From a checkpoint of a small transformer trained on Wikipedia.
Architecture: LayerNorm before each block, no position embeddings, biases, tied embeddings, normalized queries and keys, ALiBi.
Training: a variant of SOAP for these matrices, 6641 steps.
Each number is 200 + 20 x the weight over its row's rms, rounded and kept within 0 to 999. Layers, rows and columns count from 0. The size before them is the row's rms in percent of the matrix's.

# layer 8 MLP up, 512x128, rms 0.25, rows 89-116, columns 0-127
097,167,182,220,213,227,186,190,185,231,168,196,200,224,161,194,189,224,224,199,222,193,199,209,220,207,217,199,189,186,193,185,206,188,178,219,194,183,215,201,200,196,202,224,254,206,205,191,171,195,239,196,190,199,230,200,184,218,201,197,238,207,207,205,222,202,228,182,204,196,190,194,263,211,191,188,211,186,157,198,221,204,218,186,202,171,191,170,201,190,228,189,175,200,184,169,220,192,190,167,183,181,185,209,195,220,179,224,230,233,219,217,201,205,180,185,200,221,257,145,211,218,201,177,201,192,210,216,219
128,212,216,196,230,180,190,226,194,172,194,203,164,179,224,192,179,169,193,209,165,210,181,213,227,221,201,175,198,225,166,201,216,208,213,199,220,197,215,174,246,189,202,212,197,187,235,192,201,200,192,213,178,157,192,184,196,221,174,216,196,160,217,198,224,186,224,183,191,194,183,181,189,230,190,207,216,206,205,164,191,191,208,177,193,210,187,191,159,206,167,212,203,216,216,180,180,161,180,170,208,189,223,187,214,170,202,209,202,224,217,204,194,238,220,190,204,195,229,178,140,192,167,200,194,165,190,226,188
099,160,203,226,208,179,192,202,194,217,174,243,203,175,186,218,183,173,199,189,197,188,206,184,188,218,213,205,178,238,197,202,211,195,162,193,191,177,140,202,186,191,218,221,166,192,192,199,183,158,228,225,207,154,219,183,188,184,193,213,219,203,217,219,211,206,176,197,217,246,210,173,217,194,224,179,191,208,221,175,191,195,252,187,205,234,221,201,201,185,223,209,199,175,229,212,206,222,239,207,204,207,219,198,212,181,178,217,195,196,174,205,198,187,198,214,201,178,231,240,189,244,195,221,194,194,198,205,189
110,176,199,205,200,183,196,180,197,198,204,182,225,229,199,248,177,201,204,211,184,202,227,221,180,227,250,191,201,216,187,176,202,165,209,170,203,190,200,160,187,203,166,153,214,189,174,204,188,198,228,173,214,186,239,193,215,169,188,228,216,198,224,207,214,201,213,147,211,193,200,164,197,202,212,196,240,211,176,194,190,188,182,209,180,225,205,212,209,187,190,197,182,196,202,202,222,206,244,217,191,235,227,199,194,207,232,165,222,218,208,221,168,199,199,192,213,207,207,178,190,197,220,229,190,212,172,162,216
092,214,176,203,186,166,220,229,188,216,208,197,198,209,194,175,222,185,206,182,178,219,210,204,202,197,224,219,197,207,160,179,199,183,183,163,232,217,203,224,194,144,196,206,191,173,226,207,187,195,156,226,203,197,225,227,207,231,204,212,166,199,191,208,198,220,213,201,195,214,200,199,192,202,193,184,214,211,181,185,236,187,219,188,231,177,163,182,204,190,198,182,193,217,212,200,177,244,200,191,193,138,164,194,205,207,207,221,190,239,191,217,199,209,224,161,226,205,210,180,162,241,188,193,192,200,193,228,194
098,192,234,213,176,208,158,252,226,203,225,207,213,202,220,169,242,207,183,191,191,227,207,226,188,201,206,186,195,175,222,196,199,189,192,175,210,217,228,190,194,182,173,180,192,186,197,175,196,190,185,191,218,229,207,172,203,230,221,189,197,171,230,185,199,237,235,180,175,187,210,199,192,204,202,210,196,192,165,201,217,211,212,220,215,210,166,217,160,185,207,213,211,197,215,217,214,174,184,196,189,173,180,202,190,187,237,214,212,208,195,240,180,185,170,181,195,197,233,195,207,218,206,207,172,200,140,161,199
094,197,184,193,200,194,187,192,210,208,243,258,202,210,225,237,216,185,203,186,208,199,173,211,207,209,216,194,204,167,212,195,196,199,197,200,210,175,164,202,207,217,212,181,193,226,186,195,233,216,192,190,201,188,235,204,209,200,249,190,163,161,214,201,201,217,184,206,197,144,201,223,201,180,201,184,210,182,180,219,211,228,205,199,235,197,198,186,173,214,210,182,203,207,214,216,196,193,182,156,238,177,178,203,241,217,218,214,213,209,184,167,204,211,180,234,194,215,186,197,207,197,184,148,220,174,197,221,241
098,202,202,181,195,202,236,209,205,208,187,212,184,197,187,201,204,175,190,159,227,209,202,221,183,213,209,225,194,205,214,206,193,181,169,194,219,187,179,211,151,165,198,262,186,227,180,230,191,186,217,203,182,205,173,201,204,221,159,178,228,218,186,202,168,246,215,198,214,228,228,194,206,215,175,214,178,225,154,243,209,230,215,221,194,219,179,178,190,198,206,197,172,195,207,212,170,177,187,220,200,214,215,185,178,187,204,195,173,195,182,189,227,191,216,231,224,221,201,224,210,192,231,188,207,181,217,194,211
082,205,186,188,220,219,191,184,208,215,209,230,185,243,208,184,235,162,186,212,190,197,181,183,202,185,215,198,233,218,199,201,233,215,202,187,208,213,246,202,229,210,170,212,225,191,201,214,223,213,195,215,206,163,227,194,225,177,182,226,226,216,210,199,181,176,207,222,189,217,187,201,190,212,201,199,254,215,199,192,190,226,156,186,202,227,200,203,198,179,223,213,219,220,188,194,214,220,198,176,195,227,208,211,191,209,187,174,145,205,253,201,212,167,209,209,189,205,195,192,175,212,181,197,223,154,158,200,202
101,150,152,206,200,197,197,208,199,200,219,191,216,181,195,212,169,202,180,203,200,232,187,215,214,218,241,211,177,179,208,183,186,182,215,155,196,186,203,185,210,221,215,215,216,212,180,165,191,183,194,221,160,212,196,212,229,189,187,207,213,227,189,196,171,172,218,195,187,221,200,163,201,224,222,184,207,191,193,185,173,200,177,212,222,235,213,182,272,186,222,194,207,186,198,197,169,184,203,195,200,201,209,184,196,188,213,194,190,253,206,216,226,202,193,220,235,230,224,225,209,190,215,211,164,193,201,216,189
093,193,187,188,154,188,216,205,229,241,197,208,193,202,193,194,235,201,157,177,166,186,203,211,180,194,179,183,219,207,190,203,187,166,208,223,206,247,200,233,206,215,226,188,224,186,227,195,196,213,223,202,203,220,195,169,174,236,237,192,198,244,211,211,210,189,208,206,211,220,217,170,201,195,178,242,200,181,222,176,197,206,156,175,198,212,220,166,213,229,198,197,221,187,215,197,201,203,188,163,193,189,208,211,168,250,203,212,195,184,194,189,218,187,212,192,189,221,227,195,205,179,202,218,194,198,217,223,243
095,192,204,201,190,229,186,190,182,227,207,182,192,232,205,214,177,209,235,170,205,174,198,183,205,225,218,202,177,169,225,202,193,193,215,184,218,207,203,194,187,192,237,222,174,184,177,190,200,194,239,175,204,180,219,193,172,207,206,203,204,205,176,207,204,222,221,223,240,160,170,154,183,213,225,187,219,187,189,174,198,185,190,185,205,166,183,212,240,153,207,221,219,206,219,200,199,172,207,185,156,228,224,208,211,167,215,181,169,202,215,205,218,222,208,200,204,185,220,203,158,201,170,204,176,185,189,208,232
131,219,217,187,190,202,186,219,197,224,261,176,184,215,199,223,241,195,199,205,216,210,175,193,183,221,197,185,197,169,236,217,194,187,228,181,213,165,183,178,181,220,227,242,182,196,223,192,200,230,234,175,209,219,209,200,203,198,202,198,235,233,233,187,187,193,210,220,225,217,194,235,214,185,192,203,174,180,195,239,189,174,190,210,195,227,158,204,172,209,188,195,205,202,188,214,203,200,224,207,215,147,186,202,217,213,179,170,209,210,191,220,222,217,211,189,204,182,188,218,173,207,208,213,153,183,187,189,222
097,255,211,222,184,203,179,193,186,209,210,192,171,211,183,154,217,202,211,190,193,222,230,185,211,185,220,170,188,199,208,205,185,218,194,210,190,222,176,169,153,227,191,160,207,214,219,184,218,167,214,194,234,203,217,179,186,219,202,202,235,183,207,214,199,188,168,228,185,191,244,194,228,196,202,173,220,195,182,214,193,168,197,233,190,206,224,195,217,192,189,209,259,214,197,192,202,181,177,197,204,174,216,232,200,198,234,199,208,219,228,183,184,200,181,174,177,206,224,204,180,202,214,203,213,213,173,236,205
104,242,200,253,176,209,200,199,210,214,188,214,208,188,224,166,219,211,192,209,188,205,186,211,190,178,221,220,168,196,163,183,197,168,224,215,169,175,216,206,229,187,216,181,224,187,208,188,177,185,212,191,223,205,207,226,196,195,200,214,203,168,220,198,236,232,178,195,218,177,179,192,209,184,205,213,240,189,201,184,239,218,203,174,224,199,194,201,224,186,203,193,165,157,189,162,216,201,218,168,196,198,192,175,223,173,182,200,167,205,195,207,208,211,216,158,215,195,229,219,192,216,192,237,192,245,198,206,190
100,170,205,197,209,194,191,236,206,201,193,183,234,212,195,225,188,190,192,232,194,190,214,194,189,207,195,210,198,165,210,165,207,212,188,197,209,196,206,217,195,213,174,184,220,202,197,198,219,192,232,183,193,182,186,215,210,176,185,188,221,217,172,174,167,202,181,214,225,205,185,134,204,173,204,234,195,174,215,174,218,173,195,227,177,185,212,184,214,203,206,176,202,188,250,184,218,216,199,184,174,198,212,217,199,181,197,172,174,155,181,177,252,173,212,186,189,200,193,225,167,223,215,160,220,191,208,183,233
095,216,218,170,201,208,218,218,208,198,194,217,190,219,225,240,201,179,198,193,219,190,192,206,226,230,202,176,238,216,220,170,195,189,188,187,197,180,176,224,222,211,237,194,203,229,173,171,188,220,188,211,199,181,216,203,171,214,172,198,224,213,193,200,203,199,214,222,233,210,208,218,181,221,177,167,210,227,194,166,216,195,187,196,174,223,169,203,213,201,165,237,208,199,182,162,236,173,169,200,237,200,236,207,191,205,180,189,210,202,191,174,246,213,221,150,195,198,212,186,183,233,171,198,189,201,206,210,202
093,211,152,197,215,208,216,211,174,208,200,232,208,188,223,196,172,177,211,242,204,244,216,212,191,188,235,214,207,209,216,179,199,217,203,216,190,178,212,189,200,210,167,219,234,207,200,181,193,162,219,223,179,224,186,222,210,188,190,221,214,191,200,200,215,181,213,219,198,198,224,167,232,189,198,209,223,205,195,216,209,158,178,201,198,236,182,167,202,221,199,192,173,178,209,186,241,196,190,209,194,207,214,217,182,202,231,191,216,203,203,188,195,186,218,214,189,215,255,215,149,167,187,189,200,194,156,226,174
093,183,224,207,181,176,208,193,228,184,233,212,173,208,172,199,187,202,190,225,187,204,162,225,198,162,208,204,170,157,164,214,189,174,194,224,208,196,203,191,224,171,225,217,227,228,212,177,192,185,179,216,183,157,229,215,219,202,235,179,199,192,245,193,162,183,166,184,194,177,191,197,193,182,215,198,238,193,182,207,203,222,188,219,218,203,161,182,231,212,224,186,209,180,178,203,221,195,207,193,226,215,193,207,194,172,202,216,153,168,206,184,216,190,208,204,193,217,203,189,233,200,224,181,196,186,190,204,215
096,192,186,214,175,180,223,199,196,219,190,196,167,210,218,185,221,202,200,216,214,208,210,157,196,185,164,206,177,188,164,178,212,166,190,196,219,189,192,198,185,224,190,193,241,208,204,159,220,229,234,203,199,172,233,177,220,177,208,217,185,192,204,226,183,225,243,222,164,195,162,205,217,212,212,155,207,179,219,147,183,178,229,185,184,206,182,190,218,223,216,185,212,196,226,201,198,193,200,203,217,203,218,220,197,188,193,182,178,216,195,196,177,184,259,183,219,210,208,200,208,181,191,217,192,189,196,172,217
096,230,218,204,195,193,213,214,175,236,191,205,206,210,189,231,196,212,196,196,219,198,172,198,211,162,219,213,226,193,223,186,220,195,195,167,173,175,258,212,213,176,193,198,216,210,177,197,194,192,211,160,206,259,178,195,198,227,184,213,227,198,188,214,180,216,193,159,188,187,208,231,204,223,206,184,194,197,159,193,219,213,207,194,188,194,190,188,190,177,193,178,213,176,183,213,196,174,234,184,194,184,222,140,238,188,195,223,217,196,163,185,179,225,194,195,183,213,221,178,223,214,210,209,168,187,207,210,207
099,209,178,216,208,245,159,211,198,209,194,201,197,215,200,189,209,199,191,204,215,193,175,224,209,181,198,191,165,177,201,226,217,214,202,193,202,218,214,188,223,180,212,236,234,204,212,215,184,226,201,162,209,144,199,228,201,158,177,204,211,238,175,197,195,220,189,210,220,220,181,196,191,196,220,238,179,177,212,195,214,188,184,260,221,204,201,194,195,214,200,216,199,193,228,228,161,208,219,208,210,196,180,197,165,155,207,211,217,174,239,175,212,189,210,169,233,199,211,163,210,191,197,183,200,205,197,187,188
091,228,217,237,205,232,201,215,181,221,175,214,210,184,216,183,171,183,193,219,240,191,215,190,192,210,195,189,176,198,173,202,227,188,164,202,193,185,207,187,206,230,226,207,215,201,167,171,172,225,215,227,198,206,225,170,206,194,194,220,184,219,192,199,179,198,182,213,193,194,175,199,196,163,211,219,170,224,173,222,179,189,221,216,181,188,192,207,216,177,152,209,211,184,214,177,250,174,175,188,197,222,251,181,221,190,224,197,204,147,209,209,166,221,190,220,193,208,206,213,227,199,219,189,188,189,190,200,222
097,216,181,172,188,235,149,215,211,209,210,229,194,234,196,221,208,145,214,190,214,192,208,202,192,189,202,197,160,198,214,165,192,164,201,212,208,210,190,204,202,212,206,234,199,172,143,210,184,177,198,228,203,216,207,202,222,194,214,214,215,214,215,204,192,203,210,218,177,192,186,201,210,182,204,207,198,239,195,202,219,228,188,171,220,248,230,186,191,195,191,195,160,176,203,182,207,204,218,204,219,211,219,198,212,180,237,224,184,214,187,182,254,189,178,219,179,206,204,206,188,162,204,232,200,230,183,197,181
097,212,180,209,170,188,195,187,204,160,190,155,224,180,227,203,179,174,189,174,221,208,211,210,196,196,225,225,212,193,171,210,222,207,208,159,199,252,201,193,239,165,210,172,198,226,167,210,203,201,223,178,234,231,197,194,184,178,228,221,200,198,184,169,221,195,215,186,232,199,176,183,193,171,169,213,188,197,213,214,245,196,203,258,213,183,156,204,204,196,215,179,211,208,222,186,181,198,223,178,192,200,198,202,211,208,200,224,212,204,187,193,220,169,199,175,199,184,205,216,219,198,177,215,180,211,185,184,202
097,246,208,183,209,184,208,192,222,216,169,208,189,231,241,202,216,203,181,202,202,215,214,220,216,194,169,189,166,218,162,184,215,198,221,200,209,194,228,219,219,205,181,179,170,213,227,204,213,230,175,209,218,167,219,213,189,160,219,240,225,205,186,211,203,194,195,213,195,207,191,218,214,186,209,208,220,207,165,212,205,214,179,204,195,209,208,183,189,224,184,157,169,231,203,193,228,172,211,209,212,234,202,206,197,220,229,167,190,177,225,163,168,194,194,201,202,149,196,232,187,197,166,211,184,200,199,224,217
107,182,186,180,199,223,234,230,238,220,174,201,215,221,163,171,201,217,194,221,247,196,175,187,169,207,244,225,185,181,195,178,177,162,222,230,191,215,200,216,197,176,201,205,207,216,206,202,204,170,204,205,207,243,219,198,199,204,168,219,194,211,182,191,201,200,205,175,213,201,234,223,196,182,191,207,214,214,197,187,262,200,179,194,194,226,216,208,172,191,193,179,204,240,202,196,199,165,169,204,166,195,197,186,235,222,194,199,179,219,186,187,213,207,195,172,208,232,220,169,172,214,189,204,193,198,186,224,203
095,176,182,204,193,199,182,210,193,227,206,202,195,205,226,192,167,210,180,161,184,172,180,221,193,190,206,187,206,228,198,181,181,187,174,173,217,175,170,187,231,212,192,203,212,176,167,166,210,182,196,202,195,202,179,203,188,179,239,203,178,189,222,207,204,207,225,190,221,182,220,199,210,212,168,240,194,227,201,182,203,157,212,220,209,208,176,151,185,214,220,193,235,234,222,196,194,192,236,186,197,195,217,192,178,223,168,209,204,169,181,174,168,207,154,214,194,200,157,199,208,194,228,197,185,212,198,160,195
# layer 8 MLP down (transposed), 512x128, rms 0.251, rows 89-115, columns 0-127
115,170,189,208,179,191,228,229,194,196,125,214,193,182,170,226,185,212,196,196,235,209,220,200,211,212,193,224,201,228,189,153,209,217,206,210,196,222,220,196,210,211,188,207,227,219,194,189,194,192,213,212,213,216,215,233,235,182,186,179,229,209,187,205,243,242,167,177,183,153,179,192,168,193,162,191,187,202,193,182,185,204,233,185,211,208,196,234,207,181,203,222,205,209,234,232,173,206,202,178,204,171,207,204,190,207,185,213,187,202,188,186,211,184,205,184,204,199,186,148,183,215,186,207,208,195,218,195,199
111,207,206,212,171,213,247,195,192,180,192,214,199,198,212,218,227,194,196,193,186,191,244,204,185,176,204,175,202,169,196,192,203,237,227,201,177,222,214,167,194,153,207,220,187,214,207,217,218,185,208,193,201,187,189,235,218,223,172,231,210,209,205,226,210,210,190,189,141,168,220,223,163,197,201,211,221,184,179,174,192,208,176,196,199,217,188,205,183,244,194,182,181,224,232,185,198,175,210,220,171,197,208,204,217,158,212,212,175,202,188,251,174,209,209,210,185,207,194,197,200,219,216,185,202,227,226,175,180
101,187,181,210,198,222,211,172,217,144,201,200,203,194,212,205,192,196,233,233,186,228,156,198,213,207,178,199,177,191,175,220,199,188,254,202,215,219,205,211,207,203,156,158,205,214,215,215,190,177,219,214,195,193,187,166,193,227,197,222,222,198,194,209,203,203,218,221,180,175,187,178,184,169,221,204,217,172,227,201,226,221,214,203,219,196,180,205,203,173,180,208,202,170,206,186,210,213,206,222,190,176,161,202,175,215,230,175,214,194,214,153,212,177,174,182,181,194,202,195,231,174,202,161,185,188,197,166,216
107,216,184,216,210,207,203,211,226,159,209,179,218,176,176,213,231,222,195,177,223,165,220,164,186,154,176,199,219,205,163,200,181,223,175,207,219,209,198,216,228,193,232,213,204,201,181,198,213,196,182,164,196,215,214,204,220,218,202,218,226,177,182,165,208,184,203,189,206,147,229,182,194,234,179,178,189,210,218,195,206,201,201,213,231,217,171,170,192,184,202,202,212,239,203,171,212,204,236,195,195,193,170,197,216,193,195,210,213,200,258,199,188,208,188,175,192,196,191,187,195,192,178,179,171,237,176,209,205
100,205,213,203,186,209,180,189,217,241,220,220,236,202,178,189,208,195,187,220,197,191,201,181,219,209,209,250,191,221,199,229,223,209,206,239,209,202,204,173,188,219,179,216,212,198,171,175,195,222,202,213,177,187,208,204,211,193,218,173,199,202,163,187,184,200,216,185,195,215,165,231,192,196,197,245,199,210,219,211,208,203,206,194,172,217,210,198,183,180,207,219,233,189,184,196,206,194,213,187,199,193,164,254,204,194,241,184,196,205,232,176,210,194,193,185,178,203,158,225,219,191,209,268,199,208,222,208,144
089,185,198,200,201,236,180,186,188,204,207,193,197,206,195,210,180,192,194,186,234,208,178,188,191,214,165,182,185,212,155,213,198,186,210,221,184,202,218,218,177,211,186,211,206,212,234,184,231,195,209,173,182,190,179,197,205,206,240,167,192,195,169,207,206,185,164,223,218,223,205,193,184,176,167,212,195,192,216,177,251,188,185,151,150,183,212,189,187,177,225,219,199,200,183,187,174,207,197,210,174,183,203,249,191,226,173,195,176,206,201,209,236,196,193,229,223,180,168,189,225,228,227,240,205,207,189,203,190
095,203,190,228,200,205,206,185,203,212,188,178,230,211,196,214,203,195,200,211,191,180,198,222,198,184,194,181,175,174,201,215,161,199,179,206,189,211,195,168,205,227,169,186,188,221,171,224,248,210,217,155,185,181,179,157,187,208,208,236,174,193,213,207,230,225,172,198,204,196,194,196,225,237,207,206,246,220,225,217,177,230,207,178,219,186,218,188,174,216,231,207,225,189,208,203,194,229,205,182,255,179,170,216,179,231,203,177,236,214,190,186,185,186,217,195,222,198,218,194,182,210,191,191,184,213,236,195,216
092,182,171,222,200,182,197,186,165,198,182,178,223,224,181,218,197,260,186,197,194,233,179,193,203,211,212,176,200,229,206,204,220,202,245,203,170,216,147,209,186,202,199,188,193,190,191,173,164,231,214,211,227,195,211,204,174,216,178,192,199,175,203,214,216,208,168,194,231,185,197,225,206,192,220,198,238,221,171,185,201,185,172,206,196,217,232,223,205,209,193,160,208,199,174,210,200,212,179,201,206,170,214,197,215,179,182,214,196,202,235,228,186,211,205,228,204,242,187,167,221,218,194,222,205,186,223,166,198
096,234,211,236,186,226,183,236,169,215,211,208,186,195,198,174,169,215,227,201,192,167,221,200,187,175,238,171,189,188,206,180,193,235,178,219,151,158,204,217,193,225,167,197,199,212,227,222,211,173,182,211,177,217,204,219,242,191,200,206,179,197,208,182,197,216,168,185,233,192,192,213,192,176,182,163,202,214,204,207,188,184,205,181,192,220,187,207,218,182,203,221,232,187,168,170,227,179,185,213,215,171,195,182,179,209,211,224,246,227,202,206,201,173,218,202,211,197,205,192,206,189,215,215,186,223,213,182,190
094,149,234,187,191,207,208,197,200,185,175,220,194,228,192,238,171,209,185,180,214,188,198,195,170,204,214,194,229,219,226,190,163,197,190,218,165,197,242,208,202,196,220,207,177,225,198,177,191,221,223,186,195,212,188,205,222,225,221,213,223,222,222,188,201,158,183,188,203,158,190,208,182,245,189,194,195,174,215,193,198,161,192,196,192,164,215,192,188,190,227,222,175,200,163,189,229,199,220,170,207,217,196,184,226,205,205,163,177,183,229,185,222,231,220,186,185,172,193,180,194,205,204,227,191,220,190,218,206
099,217,197,205,182,228,202,200,184,173,220,214,189,196,197,192,217,197,222,188,156,191,212,190,201,238,158,178,184,176,210,212,219,185,193,163,211,173,205,200,217,176,204,183,205,135,198,198,202,208,229,206,227,210,195,205,211,254,176,153,159,199,235,244,201,241,197,189,195,235,197,199,210,194,186,188,203,217,216,208,185,223,203,197,202,199,210,247,193,186,209,160,229,209,206,201,192,164,201,213,181,177,205,184,183,215,197,201,191,183,202,161,183,223,204,190,200,214,215,166,191,209,198,209,231,202,186,191,197
094,181,187,223,182,207,209,168,201,203,194,207,148,207,173,233,177,181,198,224,161,189,206,183,206,218,185,180,199,160,183,227,175,179,219,214,163,167,196,233,209,189,177,210,176,157,166,207,228,201,195,190,189,198,173,231,214,225,197,223,198,213,198,178,179,191,173,210,216,210,207,177,185,199,251,217,222,211,208,207,180,198,193,187,195,217,190,211,215,201,196,189,182,179,186,200,195,216,213,202,203,216,211,184,169,214,182,187,201,191,184,173,174,179,193,176,161,244,195,203,186,212,219,236,228,204,210,245,207
121,189,176,229,183,205,202,196,231,214,191,200,181,187,194,214,213,196,222,199,167,229,217,174,234,163,216,189,150,197,207,190,212,199,185,165,198,190,172,201,169,194,180,204,178,220,216,198,191,208,191,242,154,215,211,199,176,160,174,203,213,209,197,191,193,235,207,187,186,200,195,212,231,215,185,211,187,237,173,210,192,168,210,190,172,217,217,227,204,192,207,207,181,205,224,220,213,161,173,189,191,202,191,171,207,197,174,202,177,208,183,198,178,206,212,177,247,213,216,229,203,201,205,158,150,205,180,211,215
087,195,170,163,207,201,204,196,201,195,210,218,202,204,197,208,236,212,222,183,220,195,186,223,187,208,224,197,201,193,192,207,210,234,201,176,219,232,232,201,203,196,181,224,203,209,194,220,233,204,205,199,200,171,206,220,245,191,229,157,200,184,161,197,206,195,192,171,160,216,174,213,196,235,227,225,167,166,217,203,209,206,206,187,215,199,168,217,178,198,168,183,218,181,186,214,192,214,188,162,210,194,220,194,229,171,165,195,161,202,181,189,227,211,183,225,258,198,184,209,220,173,217,206,177,184,219,186,190
105,177,218,208,216,210,196,201,202,212,226,215,185,206,236,198,193,234,184,222,197,199,214,215,196,197,176,208,192,155,221,192,204,201,189,196,193,217,187,214,149,187,174,242,178,179,199,206,193,213,208,190,198,182,213,225,196,173,237,212,207,210,210,136,183,196,200,177,210,202,206,186,162,184,157,206,178,196,207,207,201,184,204,234,170,165,230,192,178,210,214,209,197,217,210,181,191,168,168,251,178,203,209,217,175,197,236,196,201,224,216,169,182,194,181,171,180,221,172,220,197,214,188,190,183,232,196,193,214
109,218,189,225,156,207,238,203,194,203,217,223,195,175,197,166,184,224,222,183,217,176,178,200,164,186,162,250,218,237,231,186,198,217,216,228,172,167,211,174,182,228,242,221,196,183,198,225,180,210,204,203,227,183,188,214,198,189,184,210,198,201,214,174,191,204,176,216,215,183,183,203,165,196,220,161,181,207,187,188,205,204,216,167,220,178,204,157,174,205,215,178,170,192,218,202,194,238,213,181,207,183,199,204,193,184,218,196,164,188,202,169,191,210,196,229,197,197,181,193,183,193,222,204,201,230,192,196,211
097,199,219,160,204,222,195,209,223,205,182,197,203,213,230,200,181,192,196,214,199,200,174,214,186,192,210,163,240,189,217,176,211,208,218,208,205,249,170,237,188,188,196,201,170,212,217,222,184,207,240,222,162,211,218,202,207,178,204,220,215,190,200,222,201,220,241,196,136,222,198,207,187,191,176,199,219,195,176,149,200,192,185,181,188,194,159,213,198,202,238,204,178,224,195,161,205,208,182,235,216,221,192,177,226,215,188,212,213,238,220,191,205,226,177,179,188,197,197,222,182,199,194,208,216,207,208,191,212
097,195,187,213,221,211,199,168,212,223,185,228,200,185,185,158,212,193,183,183,201,205,214,214,183,233,214,180,227,222,204,172,216,201,223,195,193,204,228,227,224,204,166,226,164,176,220,162,200,213,215,169,202,170,207,209,229,193,175,187,183,211,189,158,204,203,193,225,188,205,226,215,194,216,227,232,206,196,144,206,207,225,187,165,223,180,227,186,201,218,191,189,237,201,204,192,169,183,175,194,191,195,190,193,206,192,192,234,178,188,220,233,172,167,198,203,227,205,202,182,217,191,211,191,209,172,166,172,221
085,174,222,175,203,207,182,188,203,226,192,210,219,213,211,214,174,182,188,214,223,175,176,186,219,213,166,196,235,240,185,210,214,187,191,175,197,192,197,195,173,205,221,180,214,191,172,204,167,226,198,200,225,200,202,153,198,216,190,216,187,204,192,193,209,167,215,151,215,182,193,219,228,218,193,207,190,203,215,216,189,190,188,189,192,203,169,188,154,181,195,149,167,202,217,212,166,200,197,209,243,170,212,181,189,208,233,209,207,201,229,185,219,180,191,215,192,227,151,202,190,188,146,199,197,188,188,208,189
099,226,169,200,219,219,248,205,222,211,216,212,195,191,206,204,229,227,215,194,199,159,199,198,188,234,239,206,166,166,220,192,198,219,209,207,185,210,207,225,206,221,217,223,174,223,197,206,215,148,215,226,181,182,195,188,205,200,216,170,209,180,185,203,222,203,168,200,196,211,217,196,182,198,212,222,208,172,237,209,216,209,172,198,176,172,224,218,205,161,205,187,217,170,193,159,236,213,220,204,198,168,181,191,187,219,250,171,203,180,168,206,201,203,205,207,222,189,197,227,192,188,225,191,226,191,185,212,192
102,194,209,180,213,192,190,171,187,208,201,198,208,180,208,169,201,171,201,205,237,230,204,184,187,188,229,195,167,189,206,219,187,181,161,225,200,173,206,187,240,201,220,189,209,216,209,192,197,233,186,195,220,219,196,201,215,210,160,197,197,228,216,182,213,189,157,244,182,170,222,226,195,201,216,173,207,239,204,228,238,211,195,200,207,174,183,197,170,238,183,205,157,241,171,216,211,202,208,207,205,192,168,183,223,221,164,201,194,183,214,219,194,184,231,214,204,192,201,171,203,194,169,163,195,216,187,217,201
103,179,135,215,208,180,197,207,205,203,163,223,208,197,195,202,195,186,184,195,201,181,189,209,210,183,210,241,154,210,194,214,244,209,200,197,239,183,209,177,219,181,233,177,221,189,199,204,191,195,201,215,208,187,165,191,204,167,244,216,195,216,198,221,194,235,174,170,195,213,203,191,220,182,211,183,203,172,187,178,181,217,206,198,229,221,230,195,199,202,204,192,181,203,186,226,165,217,213,201,209,212,217,218,196,196,215,169,226,185,223,177,257,219,223,191,169,219,213,235,184,220,230,186,215,192,215,190,193
091,207,195,224,209,233,196,215,192,191,186,180,194,223,222,173,197,175,215,165,163,195,220,194,170,221,194,217,185,218,181,205,171,197,228,222,207,186,204,233,196,170,204,164,173,201,257,195,237,219,213,210,183,200,226,177,192,223,220,171,176,165,198,168,180,176,188,190,194,175,215,186,178,215,157,205,234,187,192,212,203,183,188,216,185,182,204,199,214,194,220,205,213,190,228,250,199,201,221,212,217,183,190,197,218,179,207,206,207,230,226,211,166,184,201,185,228,221,194,206,213,205,211,250,215,191,201,201,175
096,197,212,222,192,241,204,226,161,219,179,202,172,192,201,226,214,218,198,202,173,210,228,179,193,200,207,178,199,211,235,224,174,169,237,180,170,224,176,201,198,183,207,167,211,169,202,239,232,183,185,216,195,182,221,224,179,189,175,185,213,202,197,195,157,190,198,219,216,215,211,181,211,190,227,198,250,199,206,205,209,196,226,184,192,190,211,223,174,184,187,177,229,227,186,237,188,182,222,232,223,197,215,192,208,181,221,246,223,207,220,205,186,197,196,192,241,223,192,205,194,209,221,226,176,201,195,188,215
106,224,197,239,200,205,181,185,223,198,200,217,146,235,191,208,167,196,189,213,197,185,196,186,211,240,195,214,217,170,204,194,194,182,196,222,238,232,207,229,193,187,196,177,202,209,213,219,239,191,229,197,165,184,175,179,208,186,199,205,181,194,205,196,210,219,175,231,186,207,209,218,192,186,221,226,215,229,180,203,192,176,209,232,206,206,183,221,190,215,228,185,201,223,199,165,222,210,191,201,170,194,235,182,173,220,175,210,187,226,191,183,190,187,214,190,169,154,187,205,208,231,221,235,236,225,192,170,187
095,181,224,192,237,167,185,172,173,146,192,251,231,180,168,201,192,212,206,173,203,224,188,205,206,225,221,214,185,211,219,218,165,192,164,195,163,232,201,207,198,200,199,200,214,191,168,201,166,191,205,216,182,220,200,217,188,234,223,212,201,205,183,222,203,225,232,192,195,182,189,194,198,172,221,167,230,198,219,194,184,164,200,176,225,176,204,198,202,151,200,187,237,167,211,217,210,218,201,210,181,205,208,227,176,198,182,196,199,197,201,217,182,204,217,232,195,208,205,194,221,197,209,216,194,165,205,178,181
112,211,217,176,201,215,200,191,235,226,211,207,228,190,194,197,210,195,203,200,215,186,188,149,189,200,209,215,197,176,235,200,203,217,241,213,195,221,223,210,208,210,234,199,213,189,169,212,249,191,236,217,182,204,234,241,209,200,218,200,177,183,164,193,201,215,199,162,205,190,195,169,214,195,194,203,202,248,197,202,184,190,184,209,216,227,201,166,196,222,183,203,199,204,184,194,195,151,184,170,212,197,176,201,219,199,217,183,209,191,207,180,240,258,244,198,191,195,178,190,190,238,175,206,196,196,195,183,184